python train.py --n_layer=15 --d_model=224 --n_head=4 --n_kv_head=4 --head_dim=64 --d_mlp=896 --vocab_size=512 --activation="tanh_gelu" --norm="layernorm" --norm_place="pre" --norm_eps=1e-06 --positions="learned" --qk_norm=false --attn_scale=0.125 --bias="all" --tie_embeddings=false --parallel_block=false --extras=["capped logits"] --init="normal" --init_std_qkv=0.0181 --init_std_o=0.00331 --init_std_up=0.0181 --init_std_down=0.00331 --optimizer="soap_variant" --lr=0.00644 --beta1=0.95 --beta2=0.98 --weight_decay=0.14 --lr_head=0.00916 --warmup_steps=200 --schedule="wsd" --decay_fraction=0.853 --decay_shape="linear" --final_lr_fraction=0.0 --batch_tokens=131072 --seq_len=256 --doc_mask=true --train_tokens=339600000 --steps=2591 --dataset="wikipedia_en"
Each number is 128 + 24 x the weight over its row's rms, rounded and kept within 0 to 255. Layers, rows and columns count from 0. Numbers have three digits each. The size before them is the row's rms in percent of the matrix's.

# up: layer 10 MLP up, 896x224, rms 0.101, rows 882-895, columns 112-167
# down: layer 10 MLP down (transposed), 896x224, rms 0.108, rows 882-895, columns 112-167
up882 087:113139133147067070131140112162155096156132112137118164117082146129124104127164130115153172121123144124141132150127130137118121136145120165132144113134131116167073137149
down882 090:165114135107112157139172080140175124107117163153146152113138124161139109144135109153099148120136086117158139132102115122145123117110171115108084108149155107118135121097
up883 101:095126130129133151143146094142165119099162120154141134125121114132143135108146128110081116145109167089134155141169127097151146158139162136131146119138171088173094135169
down883 097:113170151116103121139115111112122157147120131153130090147087167120124089102129149103146133119128128175074079148167169125142128109118118139124105088137078161146147127139
up884 104:124123118090127131088149146107162119127115119144109132149165117106084168104156149125166178128116128163125106118117173095118124070151102108107129143134118125160138142139
down884 103:138125122135117137181124126151135147135138153163152123132089121143129100129139142116077112102106122144108158142104136142168076178123147185118089183130185149080108119103
up885 093:171160104126118157140140114139164132127138136151129133075137121142125080093123111124118110134149125151115113128134134154130096145092127198111122138167115153100120122093
down885 094:050095156117150155145158105143132106126111107125064129118142148103096112187120137096120160115141177133113180122170106148178099085184151126120113112104099116083147127114
up886 098:104137175099116143098159101147152156178110147120152155177125092129150148125106105107121119137078108141160118158130125109142123096142149076156110134130160125172156144076
down886 097:131109126145129112186114168140084098093140113146145128132116149154121106095109158124101106113131130134125114107107114100126090135153116141093155123119144128076129104158
up887 096:147140123132140147126134124111106129154122107122121143112119109164104141137184136127130161102147155114146164077095078190147117147134187161163140135103127159130128116103
down887 100:100099101143151103145144103122152093110119143110162113126129093124085118147085115116143099103165122108154135124099179156112144130120103103096137148129130104125180128112
up888 108:111147108103163166135129125115089129114124110150148114141147115183124095151139159112088094121114104157179135147138139117135120144135115121136115106136125152146127126138
down888 107:134107110141109155175070134127148128150140135142125134106127127126166113096118135127135125114144130127124120135130143102130088102117147140150109121121121117146107173115
up889 100:090155126132156138145082125104124143112119159110131127110109133130093119157116115130098121174143119134143148135141131127123146157180120123132082109128090121171091119083
down889 102:135129137090168167126122137160111069152119157153122118120152140153146122118130156113157174152122111127133152159104152130137089126078144125071115117128176153112138119115
up890 111:142125091086078114106120144135163105108145169163127114162120158120110159126116111152111148152146106117143115159161114091156165140167109116099116136148122072140150162132
down890 112:106102091149161130134123115121126079142183125138138168144145102109121127124133149090145128089108165120161173137079101113126125149113101137118114172125105150088134091116
up891 098:138150088121099103152149104153128091144131147132101144128138136093103098094158149103117136124095131152113099177109074143108129120152128110159130148087172160131148094133
down891 102:117107087161129120116132117171102129093122132130150112133102121144188107162083154073141145183112091155100155121100134106099117139119089132128102104132129106128096161111
up892 099:129106148102131177094151144097128130146132159124160162133124111130123108107141104137111105148123092148117129123144157153148129134085124132105111150148114099076133132135
down892 097:148162108124155121141097102132113146136183135129067134102143119100119100165081162135166120097122101154137117115124123122111126160140121175140103120104167152106112142110
up893 104:122104132153107134127159124110131085079095117117106141105122137144145091098133133150108129098135122104086116133139148087140120145155121134113160129083145133113085109143
down893 104:097154162103128135134143065157141119114136153147139190127143126136121154117116094121112090151123140096122142156112130130105127140111125126126139149137117120098145142170
up894 100:077106098135148131078136104151115175189156124122125083169129150115156094118103098127141130148142152143151154141107154146138163109132109097161163140102144080126136162098
down894 095:131112115095133142172111110107100081125145138117162150136141136081090150133146125093150164111147119145105144106177084121134105118106155110140121123122142157115140116168
up895 100:128141125135088123136102149108108137126114071084145108126145132130148113121144179173168136103148117163144143132132118157112134126103134142119167117147115133112143114106
down895 101:116117065163126104133100132161109084158134154109089097119151151132122150117131129106130134085116104139093078115155173155095134107085117126150135150118122162092154124105